config.toml
n_kv_head = 1
d_mlp = 896
vocab_size = 1024
norm_eps = 1e-06
rope_fraction = 0.5
qk_norm = false
attn_scale = 0.177
init = "normal"
weight_decay = 0.11
grad_clip = 2.0
schedule = "cos"
seq_len = 128
Each number is 128 + 24 x the weight over its row's rms, rounded and kept within 0 to 255. Layers, rows and columns count from 0. Numbers have three digits each. The size before them is the row's rms in percent of the matrix's.

# layer 3 MLP up, 896x224, rms 0.0494, rows 478-534, columns 0-55
107:092127140100153135147120096100085109135133155127096138083154121101118125126138120186131123114137149130155130113160136135136138121133119146173106098134134105154133103083
092:097092126105136127152140150134120113122116179086126127105131116102122154146133152140129100160117102088130154062173143142137132114158167127148106135118129170107108103073
089:158108146116146100155115136153121130141145132088087112117138094130131133128167122135078112139145162160132144128142145128108145104154112156162137151119118112087133120148
089:115149116162148102138146136115106137146141152100117077138117122095080152163102152098119136115122111179133111142128109073131105132122166145176161158146125161166125136144
096:099132121134133116173125118166132149130115140121212121149167138159135103113107081088135152126137151160108151104138158106134143118114123127115136174123135106109110100129
099:157078144114122160132066083165125112151113155162133119121161114100080128098097128122119166124099121147110106153127146092117125174180126135153114119163093107122130111160
104:108157126085120138182140106125159127101146176129141124133125151119101141094079118104125173150099095130115134125158112117160124117154128177137105117153086149142147101126
099:122138138117105133095108140135104141164101092099138107126166118133139108134142063121087132125090135174144164093177129118164129139160109175171075131115068182085142102133
102:103142121110107135129152171156146138173147154158165119152125152152098144096148128117148156111103100128142076114149156137116116135132103143156121131133080156181140070167
100:113108138157131089163099113113160097133170120161140109107117115118113125136116129123106117175126154155115149133132127125115119156129112158147111168134165114113097113151
089:144123132182144160124134137138117150111094138126137125144151126102121155144145148136103109104126165139118096108127154106048168131146134124121105113134129130126109103132
096:158138128088130133116128175168129147144136153148126083122164156172153125140095086111146112130118151119128145096086147142096126094127098103113128119097125104126112092108
099:111062115103166137091082139118101173157161163118192106165137144119117150114131127168115079123148120125129113120134130131135117140124165136150117134173135149145113143100
103:092121108124149059105120136064134103122137084100137134171121146114130161096138147166115137143124121117069145110125127106104160148093178139124135131149165185139122116120
096:106107127135164108117156094125158122126144119164146138134142118163086131172080133131145159105127182135136133061093143164144106130150136146164139136120148177108169125158
101:114108107133112107117175155104097176154090172130116106136146143126133104076156134152065136140145138139112119106130130093126174151103155093169147089117136124137102106138
098:119144111127141096122134091124136123127117116104087115154147098148162109118106151150173105165115109069137126091122123154130165094141122135143150153128125187117161126133
111:142124093150140123102107152129102172161096124119108149150113099099081124144078135161122111158154126154152146123156119143093093148181137161134100188162164118168114155104
100:139129119172094149140109138134120125150132173106098095140103136118103172137128095134114142138097171169127144105139134136127156124123105132102097125107093169143177090137
098:157101071179101127101174095120130142073139150114110126135143102141134124157100137152162110102120075082111127114197120153153118152142152108146110126091139156097139124129
103:143108107153109130100119144135138173122160127172122096121131132141117156122138111138142086115106163075103126114171132136113150143206116134181111098146117152139144088125
108:115131140100162182127130121127095105154140138151105095096131085153110106135074141094113134106095159096063111138155127152125110120145132115131109120119123127138137129114
107:139115099160131131113113154125188126095091112101099135107142107139122125106127092170136094100168125170143145108148157126157177154120112159173132117124151146164097117128
100:136100133134099143156127135105164118145137134174118162113146119118112141098171133146080110139173158173102112096163161167137133110147148133144112137089110117125098122100
056:135109152082100125113139120125145117141170132131158130119160086123115166123099135146127136170119131118135106130140147134099154134143084131150170158136103108146133132154
101:112109134142082085108145133153171164122113114136158110145140123136116136161106091109126139133122140155151120102121139117139134167117127159142101136123125109118149079143
103:134125075115143123136098098063117162128122155115141130163128126155113148122153121140085125071137141094108128140168135135077120132105154140141130169151136120130123145125
092:104095151065127080139124100129109208153090122076141148124148124123165118143131080142094103149120152113122140077115138116127179113110149097103155147129136185074147079139
100:140103124084145136108155134133188163102099107125097125102141129092133125124116106135109139164189057116134096080131128110113137152111185126147161193097081126120132124123
113:075141105096121143141124128130180122132158181161133170118150160114112141130110070091150143143139170106130148110186131101121125108138101153154154145123127140123146104129
106:136130132126102109158136121151116148091109140114133132162135089136131127146111106130123129069105130083126115128131140155146143126114138149110109171105127126125088129096
094:126095138132108126157116156111158156127118112137162156161123115112139173117142140124124134155118122093068157122115109105104127173136104150128139152109153141151112110094
106:156109132118091142100121178119124106167153120133128149123132111136080121133141142143121124142135117109114110102110156156139144099106170169076137106097103169139152106141
111:113120107133154138129102092100148146153122152163112105106126083119102145115126144119154152129159123156097137135150135107116108143106164122170146134151172118157136123157
101:135125129101150122108115130137137092171114145106111145120156101124138107116137106107091140150116174135118146096171145160118124149170147091104093130135116136138126119145
109:115134093127085161082110142111152171134141127148102106125170147137118161170109099121127162178070149135122110123119203077121114095113110109134083144114125139156118073112
092:111125119122112186131095104124106118123106092162123098114125117125105142123090132112110117120092092139122152126116147119101163113135117157150143122116122129129102122100
100:127099091125133084086095141176125139109107143136096131162158104169092178133123135153105143145144134088150126124139168132081175114152178100128151119109116157101159123160
097:106135109138134097148136149134167109149101142106079123104140154112102119142111081145122126135086095133155118115136157122164112104104116153155114133107170123130109138125
097:135102118123166136131121131139131146118166124152188159116183148133096148128121144190108114119146106155112116138112145132130138127086157177163117113136132122119189109126
109:145102116118139143147109122141172154106151130117165116120140085152136161097102099151134097158160114111099164123148132098094130175126104157152083160097159125131146165082
112:142090095164089120099162139106098144173128100165129114135129111170173112153115120091110125133144129111087089137154140140118120133165107157179123172170136101158148120108
100:147123167076172158153133127104146144130096113125096092138106093124070134115161136144112138148120124169115112112143112110136174152117112141113116167119139107122130098109
106:117086098107089119077099115142126121126148164142120164169174116159114149093092064099137153135116118125125139157156129103124094127137108174124140117163117151170143091124
107:128116091097102129118130140082162076159112124118154121119119113155127140106123098160128149171129130150140101121170122090088135163096129169120167164101100119115126111133
101:155131123177192070091121145122136116125136108109152128162118133094123147134096133123079143178087112150111143093123139124102141158094117127133174122148145165142147072153
099:108129164124176105154122154132117150157140147127134085120126116115113161142093099138116116152131119134083152117126115132100140106128185118155104148117161119168110098103
103:081131109093163113146117146104127135155115135087103113145116062125126145181161108129100166121111133132100138136186134153126107163095120150114142120112117118112130127104
104:111126163149118072120148089160126087155108127099133109122114110116097145142158162154141135142108103150125087129090130123139137145151116146178141150093136166151125084143
104:112103084139092103085133110073143109111171109136151138104154119120123118109127055122123129195129145070065117138122135170108128102167125122103177144160133120137121137119
097:091110119154141162158144115166163143161141133109125134126116094084084131143130101158139129112100149150118106137115131144126091173150146115156094142138113142121132146136
100:145130166161103107122118126080134147167175147113111166154109149106120158141151100122118150168112174127101147111082149135132184128134111091085133160112150123114160134148
103:133101097070102116095135133134100101157130084106098146129134114112149136159061100114133106180140145095142090128161143120115135139123137158127098140128127124130106124153
107:129109140112154120161105160156169121131114118145131145143126143150082145150126166160092160153144126171149139102114125119094129097130144165124110157148142157113126088121
092:055084139128159124145120117105107086128125190159123090133113102107128151081148151099092136116113146146120144153108132187115136111110141122170114157086151151115152136119
101:106132166136131158158090113153143134125091189121120119145103131127122113130073129100107144152100114132129189117159157153139144126155139158137134104152074155138116148095
104:105133099115136136164154108097162153165121147186106132149139092115145171093126114115114152129130150127085104135163121106107114113136136087155137157184126125122109092131
# layer 3 MLP down (transposed), 896x224, rms 0.0388, rows 478-534, columns 0-55
103:150107164133161135117150125147134107103138144113094108120116155141128094119162108114138126103137125115165102103123112141127121122133137111138124068115091102128124134166
091:151100129121172119120101173120102106114088135103099115129117110130122103195117123120094105136100108157177138083171156089128098116142137114160172138103114126081152143115
093:107123097163173131141107110175171131167156154140132143162126152117161169143173142118172124124150101137127136152139119108092117162169080135131148076142148091110125144127
088:105136105099103150122122142160085147116140131149163136136121137100111101146121124117171099135102161116150183135159134168163145130136112110106107134148105132144149145138
099:105155133115123140115128072139167140128145107111100130121152117129145125178104120093112143111155143104125090113127100160132115117083112125100071139150136071142080145103
098:141153137168140148134148132127140090150077113150124131156153107107129111110126172117161152134122118099111147117121108128142061084124131136128121121069139126112122079101
104:116126106131115113109147156090124177171088157131104126118116086076163115107135162136107155119127115126144130158118102169161131131104146116165122146098155138149113137083
099:109119173088117166106124106133128147198081121138163090102083136140148106090122129137144133114133153055128118147097136119140140125130133140162128134092129102129098136142
099:177146173165082115121158124117148130154098118146123153131099110110089117166138148112147122132142097088185154151120132166178061132138123113173119117128119136159096135128
101:152128154112152179123124107193139107100117130148111140112167096134110086179127114075156142143118128120106148166135142159139128130134098068119159101109118091141120097139
093:148144154097119165126169103092143160120114146116122136146126128125137086123126136118116112160134122101128153119147125151136086114112115118179112153125107122132157119163
098:145178127105106151112149130152157110111137098136144136095135101146144114150139107110137129090101125122121128125093111132091123168134116141153104106128087114154151161090
099:144089133125107099156105166095121160129155146148131197134126153142120077148136143143132140103128107167151109154154083104182120156116130107119122118108119142144138072165
098:143096080153148113160158114108127131153112122127120122144137141159131148107144155200116149136103083133138123122102127073078148155133165119089136103084139132136112137167
098:071146151124189142159129149108125150134136112147151111093117099093138054169145105108126157112166138133138120119133152133172084150165094094126114134164152130085118149092
102:117158121101149101162172116124096121149128096166115101110123124147137079090155115148152138131133143082155144163134111099114156081137130091073126131132122118114116141097
102:167167084196123108147116128182166132150118107138075155089117115107152115158097129085126095123136098138149135136138134131125135154151111094149118132113140083115121156105
111:148105130176163113120157117111126124147133099115064151148091085092109109177137115120155121155136138156190139153128091124127089128137117143126107142170136115134041141098
099:129109127164117131136104124165153126125129102141142147119127102082133092127123119106153165106146160151157153149141128105128099118082098100094095136103124118147150121131
102:175112134136138100145171140142131118077104136173069140115078116129191082093114121126114080085110099145169117100145125147160094154136143139181121093132127138155148117121
102:117109102170080092144146142131074125130110115137103128106145110139156172120153123106133128192109152116108139150154150064123140132156131122102180133153122140128136122136
108:106085132143121149138142092165140125103135155142136110134131137136075160162088115125130131152109125160167130135135123138119109108087143090158102122150170099118131186101
103:107120177143150115127137164129151113131111069121071107094129139109098088100163152154128099089131098146141103115117114156154122146127090156139125120097121152137089156128
097:128144185139126133096145121099158089113105134103120137137106109146167150168126187116162113121126141103066103144111117130138095165111120135211118125081100109117135137093
029:155103130164136155193100131117135110125129145145080117117116098127112160144106145127123127101127124110182140129141158115113173151144130097123086163106137121117106142116
101:134090147123095144105121136130168106141103164095151114089093101098129151171118112108122112119093129128121132146114119116164125149123127135155110164159110131121136189149
106:088138121096100145144088048148120136152192093092162097146104144129109120148140144149147133142138133156157134142146137121106133089125162101136111114164156131096082138134
093:107154136098133102156127089151130121082097123102096095131127152095137111166130145142097074141144102092160134145140087141115151126121154092101139082095142142122147133142
099:076130161162135089110162124150178157097120098142127132141151128141134129136171124077109113112150107111089112101126158153152098149119091120125116145158150136091101132141
117:139126137123137091122107132090154120181131135099139112138144146125131150129143176134116141131091121159097095127126146133102179133124152150145129124162125128130131121107
102:095136161136150130117185139175135113149100163135099093095097122135184155125100117145097131098156121144094099131094147137132120147122114118116098141160117104094147133113
097:120134139112148179148105145141116151104070116144138169108168169114149151166150136104111178113112118154068078147102149119166096145095136112101155150096118119121140138165
105:142114142074141150120111116122101116106140115177116118124126132091120112137147154126106154138115169171159092135111139090118104118099157167131139084103149083093143155135
112:109123107105154124137119085101132181136133115127125146128134094100142133156139107131168155137126142097125171155106121121123111104128102128174182076147133121139126104141
103:094146095143143150145157135113138104112137136100088118113104174148123121132102146110134088143169121181113126158160143092124121143170151147106119133108115143116137119092
104:136125089116065114105119144101129125103122153142059126086128146111119145138150165154173136136108155167134143106115092081165124114139133107163144108117125115118110130121
094:114140145167122144117101152115128082120113170151106092127131127068122111126125161136118166162120084121089137122152149137119130111140155056131154139138089115133105099132
093:110203093099110112123143137131103136103123177167097101214110079082106128116089139130164136138112134148130164120111121123132147153109098157073087141109161095122141106140
097:175111115125137113152112118131157184097146107135141142108128104131142179116124126135135159109143076167174139112140091141074121170106123149138142098121115127131122151153
095:137116155119156151159123134119107104144122110159113097125100131072121115144153145118137156129111109112104095106125146099170133137155124073151080116089122139098078152136
107:127137127152155147132084101144105154111106126128165123132160110109139166126059167100145163096134144162134121140124125092118108136151124131140127113125100164136114099118
114:136131136149128174117121124152152150166115120118092148121125179149116082145129116171120074110133144113113127093109145158112118140119124134113099146110138109139143111095
098:164142169106145150161105141137142139108104112168153114109126121097136132095127146137112128102141143132139100120083150130141096149127158188144102091097151117099154133146
112:098110072135126115109158179134121133130103140093107152128136130141131122110136153102113129147095147129108152094164138121121179138176111114147142118128108126114123132093
098:145156121137116106123123119124137140170179099105128124152118150149179103134122152175134114155099130131113124122128109102117137143126136135094134115125156146158130118167
086:101106115102167106103141166136101131127090125100113144108143154101081156143138119110152112181141099154119119067171152150112101135132137167141122113095127106149163101108
100:147146104147140087110131148125131138109124114128130114153129127145128137122147142098132120126135109140114095130152146114126106111151111169137127164070149122093122121142
102:097151125141144099090128138101146153099134128144112153144146106105156110114115178105162141132138129146123116137125112068138141099083166114085146139145150136112112104178
100:104145129172088148121142117150105135133121192167109143116135212100154151140133173127147137148130123169083116127153135140121079152175120120124111119102151101101081136138
101:108101071120110119128089145100163130137100130117098108135117098136124136120130165148119125136140112087120132140142116195137125180129125147127140143119163128138102124097
099:166157159085112149120133099111125127121139120123099154117181092107158105135124189134121124109073162096170124133121123172106118118133170146129115104143119109090151159123
103:161157153164151107142116146127121127103128136113140142136156124166118116134140183099171102087105129120148088109174115082156140125126102153133123144120145132101131123109
104:113123116091120130144113121145137117155110138112160117089128153118122152116080115171123136123109157147133148081159103105110137119170177181108134141099159106069127125149
107:102161136130133126112107125164128131078087108146169116127136097127151136103130131077139126162139103140091115109186130167110123129154119143173115178146158110134120113096
096:128162111163133120169181164185120132129108149123105132125158122119085106123146149098121133110129149158115130140152131129130138103137101131130171146103115093140129134106
100:141146167101096129118136178175093160135133142125135084099091148093120088144124077144175139069159149115177092083131140176125154137102149113093128131104138119128087175091
105:126090129123124109112145116103183143136102148138129132152078147119129104120110115138142111089124157094134107097135122134138129148098130136128142080104143167127166109179